From a checkpoint of a small transformer trained on Wikipedia.
Size: 16 layers, width 160, 6.72M parameters.
Architecture: RMSNorm before each block, no biases in attention or MLP, untied embeddings.
Training: a variant of Muon for these matrices, 103M tokens, 6312 steps.
Each number is 128 + 24 x the weight over its row's rms, rounded and kept within 0 to 255. Layers, rows and columns count from 0. Numbers have three digits each. The size before them is the row's rms in percent of the matrix's.

# layer 8 attention query, 256x160, rms 0.0742, rows 128-171, columns 0-159
102:149091134134125142097098158099109126070157093126131089116166121132112141095103111119136145103103125111119124131104095127134125158136108169152106141076118131148116119122142126126167085146159106136138145136141166100099132071094117149111172090157112143149100142152147113127111134115142077108126174152117156149129121138178132140113097089109066120124126134109116126165070129122157161137140104122132115150121143156144130166114123113104092087099101129156153170127182132157121119137106143
094:100177145116121099114147137090130154115120152159162094120107101146090113102082136126090143112133105141115086088180145134128161132127127119115137119129170105137104079138168151147118105117087076112152160128107092163119163151109123142094125131180102111098134126110117092138136090145143109145166133137082133141100102125142127110154116131120129105124142096104107102131117082095102144104100156113120107137112121143118131113112117072094121108092127135111152134115136143144109098201145137
109:131145139175120126147166125134129131161148103131138134128107099093085134136111152111100105087151118124131125148109117094136140101148129087087099109132104140148122163145119199178169121154163128118111141126126134124167151137170112128145157169122103107127142130104119105119130137175154144153119093138078103115140133103147145123136125127144127134164112082134128100119172144138132053154086133158148156135132167064114102163134152145119084141109096118110100102134159127129127100128132105
105:134134135132116135152138124134148140099127125112074121164130123086147148112111176133151124147141167109145098134107094110154143122188148106139112130071067154097168140157084125116179141112119130126124133134148137080184119123153135107109139118117121122130119197110150130127136176182119103126124125139133125094097125116157142156131140118126131145141144090141139127109080131139149079152157146120151163110090126112137070124088150154129083129164137100147116142120118098146142132125104138
120:152101129136140142123106091113092097102174145097137147122146128150137087136117123127174147140141160150137163081161146172132124121121153152146170187132129149133113088099144116132117129108119070149139116113102156132091115135104115108106116130126128143127111142136156122174152096096107116115131140119156152173111142159120096162119114134135119129129131122128127179119129091090152125119144149102144129156123120138092156064125076112104132096120140148163175155165140176151113147155112171
099:128111134110155136149088134126155112119091145146163145093118125131151140127135128122127123150128099132140153145121148149118105103071070145128143116118155131145088131111148118134103147157120107123101137142090097113095084173119107137121086171141131155171117063165132107109164082116127129126184127117097061127135122114108142114162141163104160126131143117140078119158087130124127158140129115156085126120130159174091161114162086106128140147096136140130136155136136131152120161130148097
110:137170177130116153108117104158157147123132145124111151078087090117107119121100128122133133142129107185156117140123139191121133141108130126163151075108160098145082117108138130128129128129111143119133135159111094116102158149140103152138105129148158130150088085125100111107138036109134162162176135104123134114143141115123102113117145154092168149134134112118107120141091113133139110140138110147107095100098084160164142114127128125112144075160115117090103145119127110129102163119154129
104:154125154144117122136148166147165142134114124147100094130124099106117173121136130162097135132102147076081086177099111115096136132115145107124126087116127114148153133186096117119141154158140142108177137134160104141136149122139119146155146130141129111118166164092118114117114131166157136138094112167099131101157173108120130107119150120106137119126115138115116083148122193137114132141112112112106122115125128139153074192131174153124153150128114117056113111083147125099110121118150133
135:149130123123118100130129201119159161119078110147113111145144123103133162119146131156111114104114148069136094150117123125133112164106109105116091129107078120101156131156098114093115138126105133106182128133136128154149152102121171100166165098125129112096128169106132145100094162177144128111097106151100131099140137109111145114139145119094103129140078126140105085115113164158103136148119117162162125120128124146152079187117137139180128134132157111100107082120137116114113121121134139
080:098160157125127141122152150116141138149134127107120119126129127110154129136101133103168139186149075161128118126178117143125144133155111123147143101143095135089132107133104170161085121137142078107074091104175119127102124168135111117127116115090162147118103174104122146138089141116090130142112127141098131134124133170116134118142134103139085140136132141169130135070124181197130164160151131120142127136124162119102118103128134159137178124126133154130155096150144164121140083136099139
105:133090117132182118126069161172167092150174128181153126096155122151161123146123138124100142138190106101151124132115101117133107123156090137129174168146079157141106131139124138132142123153121145143177132111107099114137136145123143139135090137176115124141104104175130152116130097120099140155137135130148144123146123148121144161118150094145152122139116146126132158139137142120108115144167106136158078114144085097132165159075111122137129099115153104173129181155122124135131143155144117
101:132114177142118110094107125120122167097106135141143114153117160140124120065148104145116081131120141125123142134161167128145106147131130118116199108114144113121101194127122099106164132136147142131122126151148150110146096123147110132111148125140107121095151123198113142128114095131126135114114130102088071160162143105145151116147127141106157133176137149133078153106138144153143105117087088094131088082134111114116188150132167141134156106163087134145129118148146113148143152107135123
114:111106152139121114140135161129119107086150110074140095125127145162145113170072135118183117144160166152144138140119127087144112094128161102121162129103130081172165134153145082126117155175143159147129107121147144119136118132162141106122147107129143143102143165107129126113118113151134117109142126130131124154161147174118114116129095092111095092112165142079154075139128138176084108182106139127151123151110136124121131114153141103121118136115165113150138124153131123120126084072164125
105:158079117121109102129149164115147123089137120131138129121117168117166157119119188117166109140107074137097131131151126116146145134138134139126095156118153132127137131095143087132105156113106128163174095112138139130095096149123140136136110113122163126185129122128160120152096140140145121093146143122101114153112159094178108137130099116111140101149087103138059097107098102150168140109101115087123114108112156128136102183114112181154133113112121144110075131093093126144139142122146136
109:132114161166126150118102109090155165101078144144143144117117130169105142097095121185148152127129141152163110116103114117125106175096146125113151184093125102136074118109097117108102112102155131163140139116130130106106123135093111128134128139166118164142105143106142126125119093109116136138137158120107096140139112107114153165126088119148086131063126171130133118137163182105117134097133099138167111145107155127118111119177172139169140112131159125173083146132102141112126134139141132
097:141127101150097126120138130150128117124117105084154131146106135134148138132127119145139164147123154121105145138135160111150153108116132174104149163145112158159122173124091096079133112101142124211162140145128129095078143132126118162134145170153139107141149045137147143124099152133150166130130121130122124146163108123159118126118145137116157140157124122098121133121160104137147168123104129131172106105151173100109148149103109110134107085174078120100113115158112141077117123125142078
103:086144125161153118129114151116148145125128153093142138152150119121130149107144159126082146129131089119136094091121143097166138138130149156109100175159087152130106144106081121115124139168173119168144199121124082092140111110070153127151111123146126174130135149105132122124118099136127135138134168124120133147124134088207101137126115128108150141089117144122144144098137093134104125151134166113109117119155131110129123153074103106189078130124123143156152127149122121120146149151133114
096:132136149128125124095156157138127104150130142114096161134124167099121099090067156088107149150094133123133136102129157099114160139134125140151155091094114124110132151151126111134108098119133096110127155103097135106122103109132088108090153124132096128118093091148104138111108137176146143114107093129099121132151145148163117157100108152109068128060129161145103133122120168124134106143114142097100159076096149119143155160171160109167092110143163152143142141155120092121151123104108126
105:144149098121135081092124133174133126186136079149170139114166128144098126152132128151128111105113141122104137149142124119124118191146128159107148079093138162150044128139164124140089128116108152104160129125164129115147151125104133118111115132110174106154149110139104110117162151087120095103083130132113152122182093132139151086159137112129167089156123128122103089146107075157117144130172103139102119111129141134120163132122125152111131156118096123117122142136124120150113114139130140
099:145117100135151095135179153127116144119158135102180100158155101146125096149113128142116164133119105126098125130128155124159119106072098112120132142103158096145092080100082149109114146120094110120119109114144106133099140129119103164139173076097152102122140126094112113155126112130191143114103126093138104136137130121129105180090129126097121139156078146135136109103143156166153141117132197101119142140130125147119097137132127185135143127150161129096103113159134135111147104119118170
096:138113109122155117138141153155081142157137079091135096157120153089143143121071105116129101151151131118124129116095126153067131115134144082078112134116104095121150142171125122123135099139114124112130133097144127172152131143135136142141122110118131149127121122115121121167161114129122061139112136104081065168090132119106138101170104158146144146099131134160125149139103113083134136145146083132115123171155155145104115148111094123149106121146137151135127132160144141091132133193084109
105:124149162094077097095147168153181120097136123136148095128152134098135126101119110081121166135188114107107141131128145159124091123076118097146166112110125140126121122107160122120169095150105089120069135131117104156087100147109131163140146087105154104129110102108139126137141133154164142123158121137112092162147170164130125122166136138096171131131137125112105144174147141123154113149112156122108105123126154140126098165158158144103155137137130110119127108186115156136126130132153101
097:151139138143105146118172144146107125167127144120108124111136100173097141115136110106129099098117100156149150100133135136119063194114117111100166108054136116134086081118124113129123120120122117118141115156120194140154121138142100138151135114098163160127122084145152143139124103141149099141112138089107084125150170091134118123140147104112182113092162095118105123158191134123149129117140128111128133114083149132146148107138123157103107139097144143135152130123138122149179117154138145
095:131176149106163134138120098118145123153176128142082133169119078115147124110140107116068109134113116113139140127089097101137089146162108139099127114126121150110204115160108095056131137111097114138152130143152139159142111103149124107122150116093141170134123116058128152146106098124159128129148145126109162123111132109137097135126183129139173120111104129125130127165154114148123113083132127156129123139120116138137146093100135141154122097103120181091119128124090163111132122115162130
099:139098109141125126134099102124127123135112159151133178130138129119113123139132163107141081129122104139086103135098133097149123155127168138123121179124130135068151104148184108170069118141127122139114110142144128144132123150135154133055141155184103112084122134084138094103130138132128163115110140141113149103117088124090112107119138121113145098078112146110125122100114122105136080089135132163122086160123087092148124131126134120106082125131135132149087154118090141147077114140146109
099:145122081131156155150121124109114149111141127136161139120137114148123170168133127139107125106085170138166180102133139111146168154107117152134108153137127106128136119145130171119134116142173157157117138137157151116116146085104133114128183145124092155080164134136117074114115121105123095136148152101084136145122137144112135116153121138129134138110121136115120157163070138071109131155116147106120099110174143130123118136163052107147104106131125093139137153095080163124110147092154138
095:196106128142131121102122132154077108145167155110151130168159130117132133183167108150133129127113117104082117139140158096127102143133178127090153136133145134118150129147106112108125179148129165141138119144117161082086170092112143150124154102116155117122135140100142132123120115118143120118123192112128165104126054163088153123133119134146099121089115149127105116138135127100104124120140158104159118139107126122106149097148134131149157070175114128078104137128128121143121087126119132
107:119113123148145116110099172133157108094123063140145117119145144118149138069163087141138137092094139142102176081127130124171140134157107156130129144168125132116142154093097128097130140101099123169141113123131114111103126099125151121150161122089126130106165160134143117116128145095133186138159137093111162120127177157130101145124129142120103146124110153130110145146115132127138149178138187144105132079130172160119165131150102088104140130137141123132133123115095146152092157158170105
094:110106125131129132152110116105123110103108142089106118127164130140109158166090138116118121142090160099149126124114145114165162107131120179127128134085168072119107124121128092152113118107090130165137132122139108135125144136101154119087146153155151148118108129124104137132132117176116079080142101113097135124086123121155111107080058187106110134124121164153119121145153101103098165147108135138118120177158124134139134126125116148143101128154128150108179104131107142119070091101168136
100:110125137080121167139139096142108159126139163140147106129137120088120112125156136093135116124097131149147150173128121119114156150163160157103132149140160171096133150132149098112154064095121182159115178142129104121148111127118141094108175111149158142107093152121156078133125203106103084116141142099115109104113131095126141130102115140182148084111135137128132141153162124119130126103147122108125115127102132116151163107115143130104134102122162143154082117120151126094090097117115106
102:107127155129109145118130113106127146125132135114156169164134149143170135141110125139135148153108151130131135122110163124139112138168119085166080160169163110096167167158067139085116111131161109103105131126119127120171137139114129124099139108127129123121162143124153133105083122156132085098113101107125123140116137168147124122098097123130131137099094167095159165115107152149143131130093075149135134113132145134168102112125180156130093101121140143182156085132146080112136161131073117
098:130074131069156126145129102147139154133149160124129106134122086091142136118095119145116125042104169122119133127118159137120110135122097152143071130177159135133097162139156124104104135095109107099088134135128158123137128107160127117164132138130127116154109128137108099129100145119118146125133154133121112121127110120119146124105113120117129158143095148194151124101125127132173105138147082104082154112170116127141162132150091177109154150169089122141091143187140133123145147140152116
105:134110175150103118124128175149161105127140106115148135108124172154121109134131109116141128131100111163107120148108125128083128154097168123103112119178129124111155080128117166134113152132136140147101146091121130135113154185092097140148141160144095117119183133159161112176116143110159102131109156104220164135141179125130121139161136149106187124126114166135156135108151109148146113113139115101156136131118142136117146138146113119140175128112148105161162104139107154122162126147107121
091:095125129136152133160110138126144155131108140155096126156124131104106141134119111121079138125099124145131140100118111150119105129135144138152150142107171081112142103116108113146158113134106106120072115121137124172158125151084080064136108157089120136152114125107100096142149118086154118140130156133144165111127137149115056149143119154119114130133147119097097134153152112137106163113161095177104162118160103145078144121112132124118147201111078085139090150105122154140129140127135112
106:133131112135155151118119137090141139142167156144107097170121103134139148154122143121114150149145116177127153135148117143113140132157142124163112125114128124161106115115173128145176126114106153159096143140168122124151105084148160095156137082113173166139117096103134143125149106138149069113129103123110122154164108124116130076082121082138145116143136132132131139159141085181168121130165173091154131136077126162140088120089138118134143149123101120083114133102153098138160148151110112
109:092140111103124148113169131137122104166100145125121139163101103138145133143125159162129135137107088130110086155120170091135110155172118116129115172108131129128137119139090118166131137143141143128123143129139128160152158158104127129108123119142141122158130171154132135173138124116092177097134131094093152120142118177145094094114102104126111157113091137138135127107121164142119080129105161103106109112104172065151154104143139182132091131127120184134175092161112089117138104141162111
094:126160095119107171152161102087103183142137143094122138119111107151145119157106128130141119124154172165143130139166124136140126135157106138124113152129105117151163144113061117090133148111148147145129125095113106144113100090141064101142087151095128147101157169159108105164130160094120095177109139110106101125125093099138134130138114128169150147136121179163102117091125107110130142110125082119150140146126125120156146135093089152113154151103110110168097107097124109119138110136129149
101:119171176107133168127120143143161166128108143116104114106110156125089164136127079070122099140159123110168086130143137152110122100116150115121119100110111089091118119105178104092129127125120118114141122149143114118111085150148121155105094084116119117103135126147110122141118156118103167112165147121133121133113122142089127120163089097132089138138133112108134087141122137097164143152146080147141122119085138163120149130112100075146119138104153127128143123140068137103143146139171066
098:170110134132158143156099141110143147113151107156138157140104120196137151160154140121168074114165163127099097131125088144107104151104129101158105150146119140110139110147128121137116127163126123160113116131122144106142119101130126078094122139095139111141154083140128101130132116107100093148164178148117135093112120167106088183123106129119130126132111108099061121149131136118124129136139167132097120129062143150095129133146110141144118132109123102143116149069142136165172150163148117
112:169155116110182114142137127163170148112126148113134130136129148166089163123081168134154158088168131122111090171119136136152100130116137115158103167147125133142098129130165101130121166100132139081129140111099095155136103106156103167164109124131097148097175094145128181170153152134137132115085114089153100161127122132155134167122129141090113149098116116130115147137160121113141108142148100141143129155155111154115112146118115135138103161155119123160124105140088152149147159157104096
102:089123117170142112168143121109090163128056130135106150120105109110118121145097097107137164188124128103098118148121086162138095116144127086107114127135185136095111122172140128169109142135142150134127144077137130126125122095123125107148145097165112118140147096148130110108164141139121126148113166119123099155147136096113119117134161116125149082092143165145117081124108110157123125119133082119156132150144119169086156106137152164118119130115150117145150178118160137101084143121157154
098:098146111137153112097140112113190139098113134113147115090136105163147118130144117165136140122155146104144067155107150123136097114085113143129147094129116124174083150137136124112154131137101143120143139131103115117110108141094104136161109096096162121146179105070109156136120117085082133165173175140088100140130115095120129122130122106105094141162146140122111156166120127122165138148107133138101129158104111111150158163122099117126142129107146093117172114097131126177122123094148082
101:119110156113159124090160120134121150134159088071095153157139169141092140105172117094173080095145129128154132133064117127112104154148117104087105143103161137113152159104097157095118136165077142154122146114141153131155168108134103114130153128103104114131098161160160130104130110115130094147174116110153125139146153120110121146127144125117133122173136118155081153114129100168139121120119143144144108116164139150091118101127128136110133140071102151127155119155138135131168155165121134
096:094140095081090155137111128105107144172116133128121134109144114146152133146128104150187126168142090176083126093149128127130121109150162069181161145129126125129157131142115153159146086136139127154140123096130154158136113098157114155145152095156118165142116119123168117140103125152144168147102142107089142157171121153145137122143114133142088135100142094119134141125132074117097111153093142120119123128120150141158080137133136148147092100152141182126145110148136126061115115119129130
# layer 8 attention key, 256x160, rms 0.0766, rows 128-171, columns 0-159
086:135101154098132105150120124133159139128119098130163155129154092172125134155143116142167134125140153129145190116171119096157112108135142116107095127100107105142142101110109129104134126087071131096130101142108120147162140143111143065130133160134148139143175128108138113138120112134145118180158155082136121120143134122091121140099137107080111142119130151139131151131148105114130178078138145135118116174116121127124101172095146128116162128108179107077116148120148140134092139182136181
097:137092132105167146105089110128146098126134077144095121149141136130164131144101151147153087133108176106114130152103130126104149129121113119144091147129095185115143132126078108116158126141150158111115139163122141115146082108119165120096133141117155101136113154102136129119157174135125132129112140151120108104133133112129143119103113071130123152122110141171092142119097124135181163143134108121086158132124146133151078161119132142204092109141137158180110107126133118169161122079126150
113:113107127079095117127112131121127113149117096080128153133135157151149090128152123111161166146142127120132126109134116121152131130101114193090201141162167118125121117129160086140119123139114118127124124119099118121080095110103144109129089170123146145108138108112140128160106117070107148131111130116152139120105097131082107105122142119164088154083160131159143159118115116126089183119152149096116105114157142168150129121107110148160170128137167145089134176111134168138110127140140113
097:141103127154161115121111106171149167155107097185123106129121170114156113143080131149135124155111140157142153106114163088132164109148084145129130164127088158122111142114071080151160126109158126107075142152100146115165142115096164131108142127114141111127098166110141126119076128153132141126127130105094158107145132133147136123095135106129095121151114089132155137072128136125111150136124123130160190135135158101157103120132171133092106143110107142120122092166138160138114139124098112
115:124141119124074148120160134112142124093100119118095134130084113164082128138143116112128150133113085130114106149128087153139107135130168133116188078145150109129164133134181178115088142144081131107091114131129157172105138145125113110138085149135097120153155118142122105156148122098130133143121121167132150127114152120134105115152119132092136128128113158093119111181126110162102091132111153129108080107088104140155160099138137123155134097115161099109125132106096141076089087110133140
123:112084132105129137119151098109098163161150140076148172122112134159162093077126134125163131124138102087153108092129111118164083105141131150125126143151153151144105096134097129120108115104139099136145139127146093140123121114116129087151117114125116166107149137120139105146141054074096127126103118151148129152114113141109055178123119125150128134095131123124158153105144089126129143072164176120123132156116130119143122096101131162120151141117146143144138116160118115100092095162117151
124:091145137146200090118102093135109139124161137136129116116137169102149110138117105102145111158147159121143146154117149098119136095144083138163112173111101124101111161107060122144166141138131150100116118104121136117137112113136114155098150177102154090130114156107148169149140154160125119096132153104115126138151088169129120115092143161148140127110144109129093129103144082127162145147127078157144145130171124104112084130115140147136129132146110176115114134131105095122192149130116138
101:147167118156162104152113127147141146119129119166130171102178115106135158174116113119102116151149138104121123164118129148128133159154097137136082104101107124129122133091123122154156140127127140128124154112094144100146108129120144108105171138133147118119099142167152101084115141178209113086141101109128124141145127129106192126072141135131155104143185139159129113118097126143120114155157114170143136124132136153101127144150161085096157113179120128120158137114141151168127136124165116
072:120124129138160114145107136134139141109136109116133186159168115109151121143101133120112086163175109113131145126110133158150114152133144125139076143137157146156138110117132125108172154113130134126136147126097098096147113065104151114172159127132133153116167133152157133093111142139171090137128112118180144136145136091119144148063108143104104116100141133134118160122096088126141136135157100148152161116146144141119147146126159089108135072181144174141154119102148122160100190113126122
162:118111158124108132132139101101141113119143136140138149166080110174106085121099121122110152130126134129149100110162127132147131117117166117182160083129166131095131160137158132082071082111112099125114117131160101138166148170115141120146120105105127122149151104098105119152159120069093164179142156154147133162100150110142095168185107158125154118120147135155109112128127108126116111117121118118089113105121130107106155105135159139122114129078117142103128135163092127104083097141131121
091:086116159158150128114145148143098109143119114091172109117145089148150094106157098152096117154131115108143108122150157129144135084066100131122127143126118112146161127108154141110126132132174109097137123138143076126104156089105142091136103129130132144124124082110175158134112120124158122096116132097162151123130124084090096157128128166113132197092089101132103126107130126105146146161169135149123153152154178145102138087117132166162133143167125127164126118110142137141113143158116109
101:100141103088131139107088089108154111131116110148143078101157131110154134129087115124148136199130130156157093121133149130116123150123101115126110129111130145117131096136160086123121106124140143157113099101160147142120169157142161153093162113136125162163112068172154113094106119081153127148132104120125104118147125109152150161104129120132122160141078135142165117127094119137103119139171113073162120109167114118110116122106108157132151149138125136132105106141101180137136143194104127
105:120093122145171156154085125125127083110144143093097096146082102142143144113166136179142126120107162117166105140100106094150130131124160117117132150128131109090138149089166094077149123133126168126130137101110142132114109144134132108111153096124078136127136169096147115135120124157113140119138129122121129134165126169178141076150129127092144153136105127114159107115154123163105149171118112174165131123124127084100166124093162100141137142111115136150094141114161126074134123151169106
100:131147078081134106110108131146134146119120141159118127086122117119102151149135118152097110093111086123177154113116129148134163162136130147105097132136108122068157113124136111056093111171094091115123093126158154113120111144132141195112092115118128142128140132117142159128107130157157127151137144121116080111141158175149145174136107081098127105141120146167143153103100130140111120097115086098127170127163159137128116162118138130140100116122145118163136153121136158117137157150135085
107:073108154104121130163126094116109155149111104116103135096145142120082140116121173099130113134132108123158124118153118126145167129127142141172143119147152084079135122127111123162121079131120128130151147100136120154128143139114147092154106137150088139139101147115100161094080122146131106106153112061116120166172139134137101115106123133116131093087075139127128133067137106141125165142145085133118113179096148121101108181142162146115150122152144120140127110118084135120133171142117164
102:087132123097137169111141119127171121139167086090128093142167135149139103085187133158134102133130103158137118124139144168113160121127150127101151163110162114145129145141095101133122144125148127109120108152150152117051125124093165108101148145137145119138135090105103177127084085129161146130130134147103152097148110168098124114112124128105141139118104174162134150139106134157123136182118101119121140101121143105143147088141102125137098090097178120091134110120135152157159101132132118
098:140128094164090127079143114142137111114101114131100128125145125085103100157168139117145131139069139120117132124124146135104152168158145134114148111146082141108112131104150094098123095138146114100143110141180092138079132128114147100135090155134081111099096128107138161127158125162123136100159108115062154113149076134109113117107097130134129118123135115146079111117089141135130139149111090115108075138149118114143106144106122163152091158148157177127134158108140137141159127077120132
098:145159070119148143159116109125112118138112139136121145112124132139102118092134171112182148108121109139128136133170147129126145109151169141114166121149083142133134128119116098135141064125102141133093134104131162170147124069160126099138109109121101121117115102143120124146088113106124111130131142154125128154144096166112132155087130125179151120156143109124125158117146128164145137149151186144132104141089201129132151122108142112134104204146125126085106143090120155141122123147133079
106:139115115146152077147175129129169126151109123107149132104126131139121174150113121133096129113138144147117119143164153144120072149133101118133093147198135102166139168131178128132161115123116142118128108143152130103111125160133123152163141126185140123095157131131064101136165123129120126148098110129102072129121127133101114102173146144143113104141141148182165135101075150148149136117138106132085149099130112145141157105162075108179121116143116088138138142102146114131123146137135122
101:111136158099156139159121141091159157113097127113078104175103124090134125148146077117160145082149116083116139122116148113143120127138134147085137101131155145140130111097105106098138158119094131137120132108139138114146076155146165161151152128140151126105163146120133114144094136163141143171119114139145140112138165143103136179125075112162185094077130142126152153133116141158145140099133115150100131164101166120114130165131115159171133126133113145105138142178137093105161121110155144
100:152138138154108122127135129158147172155145174151124154124172146127121112105126151156128139131130140174146150113100112106104117118119143139148130106132123128140153161186086135122129163165132109095144132082141129115071159129134084132122119102157116135128133128166166103135126145138118119140073123097142091107112167128145127116171173100088133124166161181133089137113146109141161118161059111184134138100114121125110124128168141142107136185120157123129092114104136144135135118125146157
107:148164152114134139133159162153134107116151162152109104111129099129120116127140136156131157131117121176139150192128144144151095118118137115097094116098117119112159116132152111140100097117105122093077171158113142146178114153149172156110139151161115140136146171146127105072076134122129122137107140126144121141110138124104176145136069123105165132150101108117156153125124146135152124143128142146097122077132124107098153158118127143112087133151106108096116070108153116092135072110137097
094:137163115107129123166179141093142125122082155189146118084131165148148148155120139125170138093174132097132158149133138128110105104129138107124112123116169103117120143150172129110116064147112128142143156141134132121142123151114146115110130122168133121094119165167101067100153137122152146159073100104146138125133143105116150139153118104129079111171103128150114163151117117115110108147135086110131118127105164131095164135108125142137099091148166121156071137153149135135157124105135134
094:126147112133120157084127163143155142111117163196142156133113169144142117162147115149150133161119158088135145118108122147152121108166127115120110118101093126164123089132111149096144105120147107120140154130152136118147151128146131131137129103107121102140095142125160163150159154133114142147085104153122117126147100118102091117150141145105173095146134131106134131109099155118145147158178132115127180151107120128116147092088181132119108096167144111113096163185168078157101092114090141
091:155114102143092133165093132114103139140135180115160152149124124127154101117144145103147095128098143104099089119164087168137128121125153090153125128142149140123164113142088104121091132099133104130153137134123144158094117118129116178135084107107085128164112137124120159096144137134087123072144110102113116142147129162136128097122138130089151126124095127114141134090110119096132086143131116132144153138154125180107128158132165148144142085182114067170162150083111123095119147118132106
105:161122165114086115134128097141119103127144135093135163099128143142145141101184150100145098148123156133123128084149127133115149145122165123100160105155128137152107159081139116161113149121163138151164137113130142135127161151145119121092124158176144150121134115161150101127152120119135121104143176105131102159103125148158131117119113131142080116104148121121074090141155128152140167182107115086114171111134103128143112180112055112138121124170134109113152121147144115139135140125105191
092:084111117118089127124116161106158135121123107125085160159134101165112130079148118139110098112127113160117173132129119132108160127167129139135136127128139158174121117095148129092106127063113149147121139094099139123093144119151129134139082128141146147106145126154153145107121132113076164107104086145139081164168150165105115094111130125100147082118159136116130153093133121132138155117127103111089168130112117120128141138093100157164149090140121135192120135092142116105119085171135138
103:089122098122122126118171148172138084111132104095108096141154134108097116140146079121199116122106090138145179107140124121137152157132135135129162106138142118133154124079131156146170143111150111144065125174134106140111136150130125131151133179102134130134174107122130107150129134094127168110098166176054124165119120129120134150127169128101093113122110116128143115145131158135117145160151155106109166086137103080135119148089106145136119117152143138111115142144146125133147119134105120
091:111124127123153138128120107144164120125070135083139146121116149157157135095153162145129133089143135124165077113103104156142172112137174121102113142124147077100129142125077128122095170130119135138175150130087169087099117151138128155104126111145079082157121154121160104121144078095085113118136157110135147134154124150135128123125124111140163095133140137097109106121096158145146123127104104149170113128059124106120121147119120134139113130144140128114136159086153111112141188105139129
097:166103140130120117128114109163155165126173129136155114090124119126172129101131138142105164166151141123169141150132134116155137110102173125126128187110145169129171151149152142141067107134107063161166173118117132114121163093126092132103140088096115154129105125156112133128125102114087116092114147132099094145150095090142129110122168109137145074123130128108159128162122143150102162143157140104115160115142147121119109130121136143152084091149128176121134134124116118111111121094107148
108:139078089117161137137089119131103092111147132144095128092163157086161110094109162121163115172154090118116108079082117110092132127102127127138142161108116115111140118122095079134138086109177122123140120136120117157147110108117121119092149092118123116128144147106106112147119122160097159109142126143151117110113121142139111095099117106164166143128099117128152151092101098161137123132119166123126121171176076099140118134121165147137078156113148159118134134141097156123167148120109167
094:139121140081090145105138095187149143156140084135147111163155141148111151161081117112102118175138154139119109135149153156159127176112146143103117079113120153124127103166114134115140158130092109158125109137071142153096126133137080126121142111153185146162143107144113103136123119149148098139133092156119118129149159095115140135151123133136105145090147104168143153109132114111155119118117136113098160112094128150172129115157151146175114121119121092118160117146158136118111160113064139
101:125096117143094130145077143110114131128173157137074118099168127118109125127136090143116148115141138131153119134154142151140137157131136153117137095114169118118123135103157163134133121135120109106151067136117065151138096121121165126101130113114114179084157147103131137112156130208086138143137148080127106114078139126102168121128172133111086132172136136145149153122144159133103131160132112157127106148136145102121063146154132134128144154126152127141137100134129099100155129147163106
085:139142143157127135150145174109130108132135108104123133128119173127116128136081143121118176142093162123078125158088097149160175134162124129157150130137108111126102111206136140151108124095145119136137180140129110107135089136146104169172144178154105148174125099130118107122159145173157112162116125133104123121090128101127111105165126114114158146149112130142147097120096150106117141102097094157082145126135086151133122135145111124124090168161157140134128122148110077118124155119123139
099:158136102138163159121188142122168100120133110145114090124094144142172128110140095072065149121144091112074124133102140108119119132125106129095123101105105131120146122158129126078125110125130090136142139107142177095129110134122153139141112123141096127085135140096150140108137109125149150121131148124167110112118145065163078099170141124156154080108139141132121152184150130110152147132135089144122120098109131124128150112137102097147116072127128128141128118163123138111121115146137185
106:084112113094158134165155155148120130137109120154135126175132160097101128144109148147116117124101154155094128126124118133077099157143147124109151165126114113127124159142128101146082118103077105120152148092112128165118105171152155132084096110093163093105138126115105119164151143124148132121153130152108136159142117211120105156118126108109148145090100126146127107132081126137088130121114139101139114127101157146115133130144176125140105125192136151087118174153131133114154160139151112
097:162135164088126121137122095119113156108148152117102080107149142114151161166104146142146147129146139114187109106112167140123147134133147107143148146148157132139133119158122124136117118135127145094178111042137137114091124116147152123124146126073142122156109108144125137159141120134167132139132160132109121133148117096154133137123174166142100118105138119167112094142099092167096154091114069130131117160134101143149095116129103122120117128061154140152115111164151166149105121118080132
102:127161116121116124111107102151119129108144154124103101144132122121085133141145113116107091103123146141142093158125093137122112095107135135193107128145050147131110122142150150097126169147109162090116155092148098137148143089122139124145120122117116100173108139135127125104120190118079116063138103131114114145127134125136147129139145107104114161164095137124108137125175151129134125164112142158098118101116129111088103135144132060108114106134176106152075124118086141119132128118095095
096:128127127125131126133148140052124120079117141118107153083108115160149170121126132125080112125123119119114155065110120185135173121140141139128124129202106155155138078130138135054146114113147113135135133147098100119142116126141121131161074154100156147132136140135170176122162122149114145125110157120131108139096134112130112128112111130097133154147103109153158130129163142127140127117129084104123140104140100126121157202122115122111145155168140139172131108129146135125164148108125142
108:134140150118095104135131153098139107151120133064103107107145135077133111127147127143141098126136125108167113099115182156117120126152168102122119115111144134116137097153130147130176137102166121105139109139136149166069109101085152157142123073147102132155180141132147121100090118139130140151119129129173145140131147081146139139142083155115113156121093151127142173131132148081136142096140110176156130115102130138112132126128113136130143124129121085130135135065104182170122147164108114
105:109151134150123143133125134113134145160129141112124126099109098150124128119132130094163150153132119126118064097137100126126099156116157153126142156134133106145116093123159168175161091149139116131184133104108134081136134129114165159110124111111109098129163118145078118107130123127138154133135116102110095073136143114143123132192174123140141109100147145138117122082171123117090102171100059175179084127132125119115124137134155138149135139138099148118176110147094148149128104159129121
106:103135152106177142170164113132174119171095096124085106104100141134119154185131129138140102127152159101162111143121146145129095128101109157149067117153107113129123105071146132100138156146142164129111130097085110110118123172137151157151100120110139100110141177121113134123077130104108097141124138135079155090120117121098147144114086126118095111123116158135111084131130121147117157147116102092096111139113084096158125146105118133113131150114087114122105137162153138138160119103127138
104:140128132157140118108120130102151126123152132145128103158135125127108140156071139104166088134151095154139156117132100092137154124153097137132135143120108185145124147158150141122143150162124076100127104156083121130123169099148107076124142123130152106128150166145128145170203119144139142206103109118130135095145133122136141174144142141072131165149131085089139109099114141145127112169108102117170136120128089075135104119115116135123132136154155158128107105140156129110131146121135123
098:123102158071142126130135129154072159145140120132131162111131164116148119096118127129132143137126144145137165138148111099117137167100152100103148139115083146104162124119102109122121100104079148122126129076159150134090114161135127108104129117084116127117124137120168170160101144141153165119082125102130116116155141131138179114140133144130131126103150146088076176114154104146124120197117137152182136141138109146121186129109160124137127105123168139099146106134094145167142086126137123